Each number is 128 + 24 x the weight over its row's rms, rounded and kept within 0 to 255. Layers, rows and columns count from 0. Numbers have three digits each. The size before them is the row's rms in percent of the matrix's.

# v: layer 4 attention value, 768x768, rms 0.0623, rows 262-319, columns 256-319
# o: layer 4 attention output (transposed), 768x768, rms 0.175, rows 262-319, columns 256-319
# q: layer 4 attention query, 768x768, rms 0.0568, rows 320-361, columns 256-319
# k: layer 4 attention key, 768x768, rms 0.057, rows 320-361, columns 256-319
v262 097:116135086071144152110101123139140197136171111117130141114149073108129094101163110139162116121117116120101141162139128068152091106128119128122139113151092123100137079089148143129146091129146157
o262 098:132116122142139135142124153131134137099082116137108116112114102133118104122102137152153110142127113125110130098145130147185145090153160084097089130157170104110103134105123120098137141097135066
v263 105:097146112173137138124132142141156122103141083158056199100118135084137148125099156131117118120122140115097106151171171093117123118101093068076120129139104149095135138127112093137117138123181139
o263 101:126137138123081139141131162151139096120178125099192147124120138133164150141168100142115125163119088125134133128156139142143150144130125156144075116133129085105116152117162115130149138139105123
v264 100:110131134129112144185139115068154142115108126113085118094160130093175141128067154107093132134143093162148119091089174131149093161082141108149141170105128083108150107146124150105208155149097155
o264 100:110146119115106128118111136125164154142116144155127168127161163115136130137135145093125105131130110188164089109096146132136109139109134163156155096127158087155092115144159140174124144144115136
v265 098:129168141093160125087135161129124077139116125167148178124075106177136104126109093074101146141162124143136133148100103114052100155162125142114137115151155148158134134161143104099110143119097137
o265 099:104146120124100136136126073118113081167166122133119099109159111118109083121146173162108053085110128108155160139130147137119109099154109130146192167083154097137133116141121124157148138114108140
v266 097:101155114171074135117099139107099099176130138138101120121097117112137113131132115142129088124130076110099115156135149136106132068117111142151097134133143141113116108166130138123118148136103128
o266 096:117100111131137076133150112135158166123146099172134141162137180159099089099113113134123123111142152137113117164122139127125152165135136127084120129136191112127113128097152139099138126152119131
v267 095:088134138151172121123110143104185171119091154151156114137129153155130178147134140127130083093181140118164133120143165109121149098119143145141123157146154154116099121166145143140142132121094106
o267 095:112118119117122110075137144156122155108126140093138106141101162134145098115123156139143166111114142184151133118100104100076130128175087165141122125125139140153118113066139121150134115106135101
v268 098:109158120107132145171128122140144141103111144127131106089133112143102119148045155124145108127174104107116169110138089126147077127140127130123187119138116074139094147131117118145105158102111108
o268 100:141144120120142113086082170161117121119074147123106117115148093069081132138122144166127161139142159095126088155141138143128130125169121137152139111110113071131110194105125131146131132122139151
v269 097:118142112122144172104116162128150120124138151152160094116117071122152159127113138086130098145132079099095122153165108171110120134096149100132110103139126133107103088114108141113114127146108168
o269 101:166109124168131098132123112137098126147122126106101116140131144088131137100159154176096198154145164145147172139124084141104123111164177150150125117155147102136128143110158202103095100147097131
v270 099:118122091112160139152122129089121105058139088103119090155101133143160096171128117119146119108099090188101113134110074105127134123132105147129132118120070128148130120120162098074097133116121143
o270 102:150094090143123167134124150105168140060108131136107045147126125116141164118107125141099134120139119080120119148121093143076158154120125132124079144081110163116126120131164193123159127161113095
v271 094:131120150141115107130126135085113141133095173163145095140129114156107100108105137091113137143105128091094132132118130131121129105131132130104131132127144108124130114115122172085104136117122175
o271 095:113112160153113103089153152149155149161123110123134142110099085105137129149100094111140157119136147135120117120122099118147144127121077110130089113138131165155146124127111103121149101106120089
v272 099:131169159166122145163085148113123138157115141141176139147148115156148104143140091107153153160173126143111126122163120125134104142091040135087120128122125157190144141074138124118105162113150140
o272 101:093106113154096159150113066126122125147133077141150094156125081111098163091145140127113106136067121128128122164100098118134164158102095137164126124104165141155144149117110148093158150154172168
v273 095:149142127154094141131165138203146091121192105110090115112145139154165120114149145129125111142087105137130125128166100136128124116137102110124134148102077129148079095139155137106155177146140084
o273 093:134105143141159167114128135117099104114136130147172123141103133158191094113083138102161119103152116098148057135155109140123137145116112130146118129159131115119140142176117181108140121146160153
v274 098:143120115104113184111085179089121115089144123098109146170129148112128124127114101132130092144133118136167159108144092106181154084130087106142159152104163150150103149118125151109089100140109127
o274 098:154128132126104109154125131124146146130113118159152147115097121125103152129100140122097091128135114172128147145134120095158120099133117113141112101110151151140164117118130179143186120144099096
v275 103:172098158129113120117096139098134136102128163112096097143111165146122122133098088143119131114118126133132106124119148178125101136082089106128164126116122135132147133141121116119143148105116136
o275 098:157151164166136135123197114167137081121148135134161116132120123126119101132167120108103146116129143156147115145052132085148150145187141162112154152148110110048108078114114131136141126082114122
v276 103:118134143131165137131151118125188140183141110089138132136129133152091143109157130114132173113124125129138133142108112103143099154193134121072163185132098098125113103126136106135144114116138169
o276 105:113128088167096112168113168090166107111159145074141163108126107161177107144198133164123136115139095135162156119144124114131147102159117110174148135154098159116090099134125137127171114135128123
v277 100:125130118142119108123134160175112157133184142110147138129140130158121128160100138118118137087153125135120098122088096142096120128115085120170110145148165162166136122122110094140085110156149129
o277 097:122122147163131149117129102128104118090184072129143109092105152098129145148155103184150115123120156114150171133130185178127139159098134134138167107147130093139137110098115044108127133120161129
v278 098:119168160100118152159099122165177115133098130138119173153158123142127104150181131141175117150124118113103119157124105116119088117137159127118109134093140081135135147156110142102120156118136153
o278 098:148158173149096168177111096107144131167153153141099201129115123166147091131139103121159089103117129111073122099103150141105129141161123103102158130114098155092094129057116135123159118097163107
v279 098:156138108176114171128087129110116094126116091144158114160134131103147096099122114150152137118126135197116097152079131129171141121109110104074122131170139129088122143173168100117121201150160127
o279 097:119124103113125108091161149112100137176087152128138078127109114107109109180131132138132144129134153122126136158102131123123153110139096125121158124107110135127146125124121152148142131125133141
v280 098:128156162126108121124087101125112103092098149146104122164163106121146118126095094122168086095113124135127147114170139117091064142103122077166142140113143109152136123101111129141116141116103113
o280 098:107113144125086172100141130111140095167119133117127129141160147165085144128124140107156133121104136134108108120123110143131117141097122154129099092121147088113124123117140149136130103136100100
v281 101:157094105112141076104141142133079097166156117141090103132125151128123158123110132104108197102095093129108099142129141152125116096137169135156101077131127146128111139106119162109111107118094105
o281 100:139132134124167149101174149125117103104120084161150082132131108106120126132147110145081163118144110152133134110160146132091118120136129168146113132079157145121121108184151116096091076152060122
v282 096:142099120140112114146153100150117073126143134123089170124117142120136147135150137091135113134124135111124109133131101132120128127144141119129108167110100106152127140151163120101140158136167148
o282 101:124166154163128167129072128149125112131084135151165173118149105056130099105120125122110084141171149124142107117147117131163130116136127104138114111096110133121160100083125098132127140111135106
v283 099:099139161146120129127093134145134118132089165128160149099135124110103132118143125145147142171119140099161144137125112126157090122121146134099110083133161145115177132143123105073116145104150174
o283 101:127106140109134107092141127182146130113138108163157092127149185118154115131130170091112119135104158134123140164167131080108122146125124135103137112098162148151106120082140150167118106107138103
v284 101:113144134139090108088111150109111110121150102083127122126126139088117128129115129126156099104118130143158138172118129102129150112112105126157151086116143105087112125136138116129107146133148117
o284 102:133135157143086141127080155110125123140082101167129133114149115119107120154104156124158171109108140147106167144119117124068133138177101134142161155080180096145120158100153151160133145136127158
v285 092:139167137102128125101101097134151064167145129122126125153155158091115151113101150158141131148122078110116131174142126134143093172145125147118124145128119070178105155133091100113134137141122113
o285 095:153110107111150113109087107178163128156164142100145134131130138122095103113136156111149144137127153152112120103126146116143124078111134104194156119152144099105136083153145167130133101134125122
v286 099:108116127111160126115086107110128112148099103114086137124157175137125132157138139105089094118086145125129137138132128121094126120152096109166134129145141140145146145180143121120168110157137142
o286 099:116162121164111088137095109130116096128113123122116124188135118133122156131211124100091068068124137165161141158109110120110109090154113131121102129140142098106101092132136166096147134137132122
v287 101:147146139142126159169138085114143088134114152128156127169112168178090106125138094087126159158118145094105128159135152100103163131143187094047133118123134112156115112118084145124076104142107162
o287 101:126156146099147087146160066100140108104175110165132099095143090150112123158107144118126149124116094143119135153143130156134139121150138128155123151050110106099122146115110121136132118121121123
v288 099:141108148127114078133134117116119151100133169116152100103102149116135070121143135131109138150149151145169128110111130116179140167143097147116177066169143094141135085130129114059154100100110117
o288 099:160162109106143113116132102104146090141132133122115147109137093100110114169150125164082135102134120139096111107143146148164118127156142132151156137120144117102147115150123125130121128141130101
v289 096:133142089156136132063128106154072159100116104121126139184093134106100125118158171139126151112172105157150131153145109110115095127159147146124161090108132101127145102076145107153161142130129129
o289 103:147121149070121130142135155162115118174097119138150146129113115160140123114113091136112181127151097128160144123139112130107097132180094086141097086128108140115138156123094061156110113122136158
v290 100:152107161164149105145161086153141137143164129128127147132066191143144094103146110126123093190121178121117138115103118130114096130127127128111137128130139149142112158138131113180081109140143114
o290 099:120138119154149088145113098119158139141185156109149121141139150102105090122094121119124158089168123108123132119105130127111141144164112140144141099102119139153143156126138088149148111130081102
v291 100:094152100138094129131133144110088121160117122102117199172141110143107144130149148082117128113128116119123143133144159115135130132118081121134101144139149098104073109112092119119151130096158113
o291 097:110126130127121148113119143118158127105133138156118127136140107104164096141141124108141097131113128161115123180111140159154112120113150103116162129134084176076127067076139126140157099143125103
v292 095:075102154161103156108144094126107151186153103100111156118114146172074119084158138121125108105169100118083092142127121115133128185071134132134139159104142113168128107118114126131129102142123094
o292 101:096075093155101135117126123137139162175164148129151098106153127073112087153158146113143112129132147148148129096121139092111127105132180128148125120085157154124124072124116128144084148077112119
v293 096:140123136130129151132098157084156162155148122162125083115111150057055124125139152092159119146166125135130121169092118116160171109123130117119155118079127128097122137135158124143182104095135162
o293 098:153117114123161074112118167084126119175106137136120124074123119129119126123124126147145110131077102146107135156083150145123133125121135143121165149149136110095135140108132171134174142102139122
v294 095:143113154144161144141102107141103122145111155116139145115171122102128141097165128136168130112094094136098147147124158142113132125147096115143110143113139099135138133091146138145120091167108136
o294 096:123146148182121155137122157146140114116126077145098162154132134150095146098083108096150099109114128111133118151142161105146110133135125098121085167130120109146097104161129082099116139118115113
v295 099:141097123129177159097163132141084133130103140104085149139151163126112108143086155161111123149122117095147144051107179129134144132119101152136088098121162157114123143084159152139137126127124142
o295 099:113137129147127126078146138142150092122121181136170145108165126130161101133119107112120084130123128154138105110124141169122145115138112137073110174159152091128157135125140105131121127141133131
v296 100:135112077088154135168095193095139107125130173100131085120157110112132121131110154139129147133121130075126134176137080169103170133105124138135141132082135144105099154133145175153161122165106132
o296 099:131145109167130122146155117138125087151124108182129146164164114096182127098139140103193131105120105126160171123136095137097146134130138123145144140076174099135111151095174126113126118088130091
v297 104:145126123117132125111118097159135118157111095135146133138118137093099179094088104108114183134092111119120137132150144130131109123117094114145155150130112089176121086141143137127103125119129117
o297 101:118161114134160153118094099159095132145107072144149103094133163099123110116160109126096125122110116116164092151107111152123101114121114143185121149086118146133128126145166090121101144123153101
v298 094:135151128120138135123121143157127133110118103119116100126096119142116144129089095123149124150144149160180130169181141119124152131121136129098170146098149138104160084156142129137127088121151124
o298 095:138104127099171114131124144182161120129092139123144144120112079102079091177139128159116148095126161156114112138136125080154117128112185163131147111137126102148120150136130104165139134142145159
v299 098:137104125134081109102127165071121090124119099122170115118138098138172179127106120169112111157205146167141140118110129158120119132078151104169126113101094117093079127149143116128105134095131142
o299 100:114135136146152132098103116141153157079161134130127115129119085113140081133120156139138125103092137103141119086159124104112152140117161163137170145121158120165123133136103098141161147120147114
v300 107:123072095123147121076132090137131136157150168148132125117143122121091122074107139153158151143138135122107141113164104137135101152122125163128120129131115081131095139145158140158127126143101122
o300 103:126089122091152137153155108131125133149052121125134127099125112141115142125127126141152132151163085147116122108150138153106146104098137106121104134120175134136123105133121127126121115137122135
v301 098:111057157147109158121154117119177169162127156123110112120159146141104135166156113164123146131155132142077122130107110107089139149137175144106133145134105122129116110092096137135097089119112123
o301 098:135106110111094068150111105106087137098123169098151075139157131178088172143148143106124113093142117149189105136110125110112149116085107159148088113117126150122118139135157104134087127129139154
v302 098:158159095088139118158117141141092107122158175155110139112137143077157180071110158138168140158095082124139126108139097153115156106130152123103126120148109104120163154128151163128129120152136126
o302 101:109118168130189147135126164131096074114120089159156106140143106100101119134134170128171132149136177150168136138136098094130164111158117090140181119089122134106079129110092159101140059131130132
v303 098:130126136128148100120186130130154093118132119125131107094110195125132062167139105147134148102090115142132162099113116128095126123087118116140118110126129061152161154120111154136107110157115103
o303 094:124097150100089182089134138103089172164159140091073119149142111140103096124074070160146126115159104125135143130151164132166152070154106070076158159135131119125133120143138116133124111158157111
v304 100:100148105136088183128108102127185145129123105149153128115130100140110108133144082114124102134139132122138134154157157114146127108100065108099164131177167163115129141097132085138112115093137105
o304 100:163160144094121157129130112125160155097124132174114185122130165145141130126118142155168112099111149143120150097140124162125104130143149101146123154149141109107159135141168092167127137145141107
v305 096:133092138104139117122164128115117143122058104137106130139133149104142120158084161138145130134116105158146197140103095117120152138135163099132100102100139098127123140150112177098182158136177107
o305 099:107153094129124130140082131150125158152100108105102151156143096175125163127154143087136160140121145121113120124157179106135141133105153112114113183152127143155103138106123121137119142139163162
v306 093:138111179139147142163129096149138114102133151140132104154140103125103143138128141146113070121145161101104152139096132153127111114149124131107121130161170098130100113092107148170149110115122128
o306 093:140104111139122158156138146145122124132158113123104133163164149113138129162158056097110116144110078150167157169147094156141135085132101096154088144124116138121145141145154116107111163156109096
v307 093:067159099096150134132127142119138179130172121140120146127143112149129151192120160069135087136116122158144091120106151138120101125148118116145120171099102104182131089130129116127111091144125153
o307 093:077132128167117109136114130170111078125123138141168122117106151126122159129128133087143070157102145131138137148139133119106112079093137143170146129160100165141106143129118133117142119136145137
v308 094:149131115137129142156155086124113149099086181101146168179112181138154102128100070112133133119113125065114109161137120118131122099094154146129119121152126119125116117151169122149163111146120129
o308 097:150136115088127147134117159116163142144165136167126142140144128139121125151153137099151118119172091095119096092146202133166198178178133118116111130104129146046090140158170120130081151140118144
v309 095:162120134103123130107176138121122076154128132112067095128122131097157102116105100186131137143104144113123105106097138121147085088130113143113102109113136095094105110141106153137128106112103126
o309 096:148177143137154111138137110096137135162146142154162109150127121127109132132129158122159148113150130114134133140109139118145129087151134053103123148108113120146133104149162073106125151120127117
v310 101:088116129110140123137105137095124122140170121134159177121159142124120105091105141165128111108145124137157121133121118082142144110142152137164123132144162112164122145097114119132065050180136124
o310 100:143145140142090101164125125130098143100133110178135155155155151120104156139118124109165105083130132162120173092130181165113163125134128128153153131149145140139111124134125109121129132143135166
v311 101:095110135098111102155160112143130115126161104091131138130139109135099132144094124150118099149120108103105134134108152139135121123132129130088111149099099131122119127175138131138137130088137100
o311 103:121133119068136100169106114125141092156093140126115098112128138080099143124149080145117120111139139128149128115115172152113164129116150151140150131180172117128113134125122117118115122186148064
v312 099:142124146157104144119142115069118161128190119123172114125153103130115131123134150129111145100135089128146121161124129141131149080099137104103113126149127103122153140164124100151117104121141119
o312 102:138151132155132132128114135103112100152158098106100124092131182138126183133135140124147157112146131112132192146077115149130135140155154121148140081131157113127111118115121123136124162111120114
v313 093:079107109145137127096103138162172102159082087138178134099105109130135120129130123129116121107160147110077136143124169066156151144136107116155087153093145154147089068139142126168142096153102111
o313 093:155140130158111120144186116131157145094091103103165126122134137131158086094122141143182113091146079103153149104150154105128153144148139110142107176139170142136115092104124111137119126121157108
v314 098:145138107137150111178116123072140156119143136091144121135107134200124072100174164138076123123119103140103134185087111113137136122121138116101092118108101129165078099086145137161088152153141142
o314 099:120143104143097096097142117094149126125159102079138114144125134153121134129110087064154144145135091162140148090162164134149139120120103108144131089152119140140104127099100173135116148131172158
v315 100:106126131091194136154118116109098091148104155137154096142121116129112125157172131118156181129175121168148141128089130123106112103133139134098132086194139185138155126150115130094080119134135118
o315 101:141112144148138165124115172121159103144157099158152121122147119169094135110150128112147110113110159126066125143131169122119141107156103129115135135127139127103103108132110123112134144103130142
v316 097:120118140172065156121178137119135098125130114133108107118127131139137115125180101105145135179134109142133168104159122170154168189142150110124086125136171115127174107118163118086164107085102099
o316 099:148080090103135117131148148117171170101145114132155130143143120139127138082089157120116175109138128122126080113105091071114122120132142102155159109111152133086120124142110132155131137174087095
v317 101:132110126138132178077120133116114134095132152145166160102138139146125117141125108126079158167124120142175129135131150133138130125096124122116112135148123135165123136124082130112192157136103099
o317 102:157098142102135162140159116154144115140140158127117103134152133093157154133120115121142147158103131142098086148118159119110149096117119143147124115132136092142150126145111198116071150141141183
v318 093:112127131144124146091101137104089179134117112111097128132099118122177132129091115165091075121114118114149124098141110108129095102143152101115110109136106142136123101128134175162164105120089132
o318 095:161156134127105118085124115131122118140098092116112135120140142157121124125141180152085125143105165133180156117072128099158144097159128121118111130142131141133153120114130139140106175102106086
v319 101:163128098134062133118107166093157137121130139126140095128166135119081129117113138123139153127130150092139100115113110125164141152119075135155148129169110148150134162098155138135166133169108129
o319 100:136167094134106096132134108087128141165123132105101148119130153121152114164134110161106140115125162162150140107139165163138162106142111109070100123169134123134108111145124148122112120170165146
q320 084:134124163138122096094152132173124142078195122098143133115152119092153117095162131104145101108112164084149103109124115152156139105128088090130096139133169089127168128149137101122112099129135132
k320 078:113133184137149160119084137112130149113110113114058125129150096140099099095141139141102151140144143172139082150151154113154121141091180137105153131112132135142137089105119194146140148099136119
q321 082:173123110110147146163133087102150153136112132122153099082132139121164165131123125103109124125153073127144139133178131159108103085108122139126145117163112114117113152110159110132108166117110105
k321 080:126135079107105156097134133135150093142147153170109139143134129127109110127143122127146131146153161155137089161120086154133099121114152144136085134162113137081149147130132081106130108090114110
q322 085:124109117116114143103154193151120125112153066133130089131147096163104118144140123109145124103133180130128109120101176103162151163133164142163156178131142128141108102137135119103112135139139108
k322 083:135104113158143123160122107106129114142113119112126151147146147110103126117113122103096130110097127149136115146117092125122098107182150146061102144103122157140128107112111158089120118117127151
q323 080:164087120142173103154100148077111128175100165118160123111100115081155114127073132115106134106144118121100133086111141138121127106168104110092115108119097187151145121144148154135161172135114151
k323 088:130121153136122159127143143120151125135129119150167158072148135106099072160088169132127127177156096136098141145135140145115119109139111163156176136172153111155102136105167070150102147107119126
q324 088:167139118090156124122106122141113102123167109121176152152109161093135127138151144149150161101084137130134120157108121092124147177115105140103132155119138099158135144184139146121135125114151112
k324 087:129091143152101100083137138125176081139123094112070153115150125116140093110105097154144123141068145110090111090120113156146166127125143138166088152161104110112165113166148159107102114149124145
q325 086:135120115149117123120091128189137098133123107149142109152133114121122133126159127087146146119131121124126143117106140119129115153149136151126147153152148109185093122101102119114105144130138097
k325 084:148117091085155166130124123159169131074188119111122093126144151105160153150133106116136122092112165162175124103125117096108123169107117153070092110105107158080060155092149129127165136151113134
q326 089:136149128170116148116123109129133167153119115088100094119200153126112136120095144146129139125136117130123171130149110122128093122148091152134166126116127133095096105141084087121175099100131134
k326 101:140104127155130111135107160121092136102121137125170124128113127122088121110116157105088104148151112128139139139166154149097130145120148196086099092087162097147075079116140103136120119122173132
q327 096:167152138145136144097156161112158140137161093114127127109118157109091200132153121114134121148120124125089118114166100173152120144142074145124108157129129134116111170156125135135138121142121082
k327 090:130152135149130136132105131140104166126101118127107123148086121119131153112128140079096134152112135155128103135121107144144097128140096119103159112121144140170137134128134122139081101110135165
q328 097:167112116088114145107126130150104106156121131151118080093142126183137145144124111146088111105081123129135129111132103152117167150122101116143121137131108096127082106127132132114102138155127191
k328 097:166133111130107138148083120068121095127131111110142121117148148139099091156104131102136175114160139105112151131114112107109178198130104112105162117157132174167148164108164123112139147164114090
q329 100:137138127125165154131148106120132107126087139139125118149123128129130134172131132189096142127156129116171130157115129116097121132138132138078134082135107157145153144146148135120117094122130118
k329 101:139130111123169129105130116119116118128122106110099101108129121128105154145150153138151128184138145105155139154111095132141128091142136152088117121123161144140166123074106097166131140138142151
q330 099:135155095198162105120145147113094115122097082126114113132164137117169141087159116133117081128122135111107189124135120122108139122138142104107095127104139145098151141120112117102132149094157145
k330 106:147121133107178130108110103169209134114106138101131143136148126107097144087098088185144123147108125139076117101091131141146142124134121155141096125155119149091159127138140112156147148140137085
q331 105:097132085129124134095120132115166100116111127143165151165079120106109178124130100135075151129172098089104082128139106115130129140154128085108131131116154140135168114109112141130123140135127165
k331 102:110140120093129135148126150122165121067181124127148107137114146119162185123121143128112115130151105132152124145123147138130133110135147205127180150119143153149112099101134099101127121130149161
q332 108:119141096075108113147151163110104135083119121086111100163099170104125104163137123122120141119101135140114159170112121092127167133130169105094113156111160121109158150116177151180092102123100081
k332 100:152115110158149153161143118147119106154098143130141098154124114116126108152134159169099122146114167174139109166093128117117128136136138080118092110143127134139125151107115163138131098114123096
q333 101:174132126126120142107149157066103090124138153179100096095130146084165149160100141087141133127162127115176127168129162133104139148159128124104100107168102118116117148132109153130106146184089141
k333 099:101128164114146135138125142130121167131172205145111114106129145134096113129111135120145131121128070148129153139165076169151170121187154134105105135125130126079155149091110100133150110101142133
q334 100:149135139165152161133133124106112165137186160148116104106117179157117101106132156126141120134158130093094118115142099113144153147134125138117128151178160154140170139141128144112113120167156146
k334 097:146181157084172106145131138128157075156121142063139141143138166110120191141105106098112087160121167137102114155135118156126117135162184125110107137147147133122078123137138129108066105144129131
q335 099:128143116179103123155143105098093138085109126085101123117120149112089132121123180156122152170178105179129132133101118132136118098096104147131117083118161138099136095125165139130164148050110114
k335 099:128097126161157119125143125137173131149100165092165108158118132125124097136120133128101169150105130170120139146142140109138139143124130139122079111131121121092118129133106158164154169136125131
q336 085:171136120089128156145109148152118112158132164157128146094123136145164158141068110149134142078136135156117085105150132133132135023116074096142167112166132100141109126131109116137127117146090100
k336 081:117124122138112122087104102132129136113112122117125139162144097102107170096157135128087106135137161123161118135127113150114104127116147110110102150155124103107174136097081140141092141149152108
q337 078:173175137157137134114133085120135180126145140143114175138140155119107158168132132099143152150150094135115144194106064097120101151119168102128151087093127150105129125097098087107096122122072119
k337 080:096094141137156130128131143117109127119141161134125080105081128097144100113099132172163112133106099143160183071145174096140124125096141149180143109116120098135141088159114123139127114153104135
q338 081:103129118135110143104109141119154117168165143147159118154105138147148123097106115109153156124092165125160149113114147115094160087117086106102140095151152124147130142135119171144102148116207164
k338 082:131131127153180136169149146105104135151149071125135097123140130166132130114125123116129089101190127079103138120095102143132115128150138096127081124110105137133122109105161147128124168168140095
q339 081:164149157084111167141155122101118187147096145136133168101137097115132127135127147112152097144121103102117094115149072114161141091155125131120120137149089119114093104102134131116141154135090134
k339 079:129168129137155114175144114130106107130153146110059094120117172097167108163131146142172164114133148123114094113155138118139127127067147160166138100125113128135121087179124097123156114164112104
q340 088:135161148129138089148160085083105128122121157094143160122148094123149091125111120116123123122121077102165142144181149148133146133120103175131116119118089134102149089100101115135140146097151112
k340 090:148149171082106142105156150099136083160129108141129156088121168109150122143079104138110113178141095124134140107138150138112183102121099153141146084149088152158167135114141086111095080151075135
q341 081:153118136186141077110136110122127119130151133104152103136155111132130116128116123102113152109128148120123153177105147096119108140151141154130109076087095126143100117108118072121158161106170104
k341 101:120127179089116151116140112107146133133124137122149108116145114124100152168087144071150094133157082143149144111121143145117095131147096146160178136138114140131119139092130051131144147121087132
q342 091:159133139093139128112155119128109123129089131148155155158135102102171140166093115146097136151124125137143122111166149153125172151124137119145133100128117166130118119150096130128146118120113118
k342 097:066121106105112125159153153113099111165070123120137161134147075126106157130094127160090119156104095114125150135079156160133153102099142100117124125115117115139126140112157049094118176159111083
q343 093:074120109128110124142152158093174074139116119125168121114098136137139113150119144103084106142125121170151130155131181136131167122119110139119095135127090136174149134124178125134123143143165133
k343 100:114146100117135119102133132099116082116128145128130120077107131096123082126115148123091103123151145132097107156132139094154158099118084140152123132161123179158109135168166094084115146122102088
q344 102:090114126154125111149175149108124097084149151150151124150129148153167150146122107137182123130107121109107134103155081086190118158149145092132121142128111149124111128141135138150112146141065142
k344 097:110128136125172116162142127133126142137085136144147135121120155140138127149126130118097129061096178158123088147169108130114111143178148124139127140117093116142146120125149179114136080142082134
q345 105:130100157149087117120130150078103121140165143111130136156123140120103156114102111119094153107152083110135152130150086124152130116122108182165072113131121164138125148139120139109103127112128147
k345 099:136128177132151121143147152126168160164150139110144141153122146160125107161140141158097163168156128134150142131121103096150155087115125209117155136140134118099149160096127102141097105099128140
q346 105:140166132146121150128112130104139100137105119126094123147096103166116110126103098175135125203075122087160111098133142157141128167139132144092159113108163132120107128124115132172133119136114214
k346 103:189086145158113171073162156121126099149147172112069082122132142116148126108113110070112137102133125138145129109127137138122096148146121139119145114095123106140137120103077105128119124177129138
q347 105:161154087175142169158124125140153152142113112178146140122099139119147158135131167067138116121123173110154140141107089157192163120162162122095139131097124074118106106098145115090115094112116128
k347 099:103156144128106122140105113078128156131094128127109117149143168115127178155158115082141100090138161152168112153126121107139104129145174129112132111148112140152099096129104158119163136109149118
q348 102:163132123107159137196141092126122144111118116109149094100163121143094082148161128072157122128152128095135120137111129114133111135125118140119079096122161105109126122139176095164122084153119102
k348 099:129143121153080144125151138121096097106170129096162168088131116146133139191095109100087098169139090096099127167111127161083155108174128149087202159120078107145157109115129106125141109114140166
q349 102:137104151144130089133160149100126115108114131095121163115121161134120141081132114142093112136105133127139127102116117097119120124117100132171187131122140111134137165161111145136141119158151149
k349 102:158144143120124172165078145142148106113100115154148115112135093128108100093134173131143107140139137096069120093121124159160098140134102089141143148144100110095091159162153161067126105128130119
q350 103:109124132138147117098124125132152098152132108118135080116107110142176154100124132160117108140137148141128176176096131112103129128136116145142080117137112120152140126122122157101134112098098082
k350 101:156163143111122134143127172105130113101144106092143141120152078147101179100143154144130097118130105160118156109165184109144143110163087142118120139085119116120126114147126079093101182107131114
q351 104:115108090159129110134129126144107126149126124138118112136097099092122100112070149087132106150115138131106149161147143113143113138157152127134111081136154152138123148114140132125117133104094124
k351 101:113146140134121120117084147100101161121104131101147116085194120120105099107124179114156135136103119152098112199117129146135135143146153125149156077165098125127140136125097127096145126101154110
q352 104:153121125130143144123103150104104111139164159122167122143146140108100150134114180114112178110119085133096115129175104091142109100116068113122119120102126086106116180100111165101096076105168143
k352 102:128148147128159211086140132121101127159139125135122109151151123080143128168110107147137084157111117109149116140165096113115154148127103144107117120167153142112126153092123123127111126144122124
q353 101:120136141136150117150130109106080122103116113119180142148143138123147095116113123134129082161115142157114163084134121102103128137154130113146129149138174114140126164135143127130129104126088121
k353 095:146116104136106145152122073108160110094135093104090127125133095136106085137131165081111117132154108101127162132102116186092133140104146131104124138118098093134120097148141148131135137088107131
q354 103:104161145127145172130150153165149143130112094163130157072135141129136127103122129126150129130118122136166143097149147163086089120097134143102166171156160216106102097158122142125090142094129144
k354 098:084115164122109116120153141134118130089137134075150175140138099111184112115056118121157138146105132107114105144173165097130131101090135169125159139145128180118116077164172125129108151132159112
q355 107:126153110101111122135114131115160115137125143106136123140132127126165126078107141144171119148148156132165093132110109143140119154137110091140140126170106097124159140146126142147161126153155136
k355 100:078127119124125133113141059179149088138113123154144111139173120143138187124113098122137080115108127116111140104151115125095146151118091097145119131146131194153134117184125154117137161147151114
q356 100:127133107128132144135134159192104088168119119137162136123137137129131165136141139094109064170122133118097180140144093153122138103137129140112159145126164079148089118120101103122088155137091130
k356 098:097100111083145141095159145140124134126142146118127095153121137110112103126100119111130096161126167144123128099142130134139139151151142170144116127113116131148123130129132134079127139149127081
q357 105:141098147097148097128146089151122118149112123105133100133143095123103105145136132160086113117150124125165164137135131110139105158105138099066087127146118143141102094138129128105150131114130139
k357 100:129144166107085129126105121127110136128101126123106094109128167080140117163142089127136152143097142169149163154164116118116122096127086119097129097125097139133170142144119167123105157138141140
q358 106:150148076156150147160175138109139128109132103114150145150140114132147139117117126151124125127097135110144126107100163140155118172159131173142114144134140183134121128101122113141133142154133145
k358 101:156115134111095103146111102142108102147128029073116139115157089140093153124139129152094095117086122126143121136118145134131119131127103137145089129149115124135115148090138111086150132112145128
q359 105:090165095099120122141114135155128124135107098159090099081136103107135079140121156144142121112123113099116112088091137110102140135114083130146137077172150112081152116145112130095131139137157152
k359 099:105077154089105139132167136152130113147132106159124117136074131116150127097142132139127100139159128140127119127099131120084136122152110145137128143080127074102142113136150120113083154125145153
q360 103:139122097078127120135141143108135087113115151111166125080126144134113122162147084115158108119132140154130147159128118141134127154122116085131127097112124131144161168125146147117143125137141152
k360 099:191117102093125114094147126124134124163166196148095101159133125163100112119161154142141134084108110083126116160147090084163103104126098111083100120114115092112146116120123183128088132093124109
q361 101:150144142164141139129132158129107119142158119110122156115135153126174142148086149117102149120123099137109116174160117094153186162085112092157096094133079109153149137105087151130090118118158105
k361 102:147124080131083163131133101129140118137101155183143134162133123151128140122098150163141133109123165129148117094096161128105142114134130105136137154137168090128128084124126128123090135170101165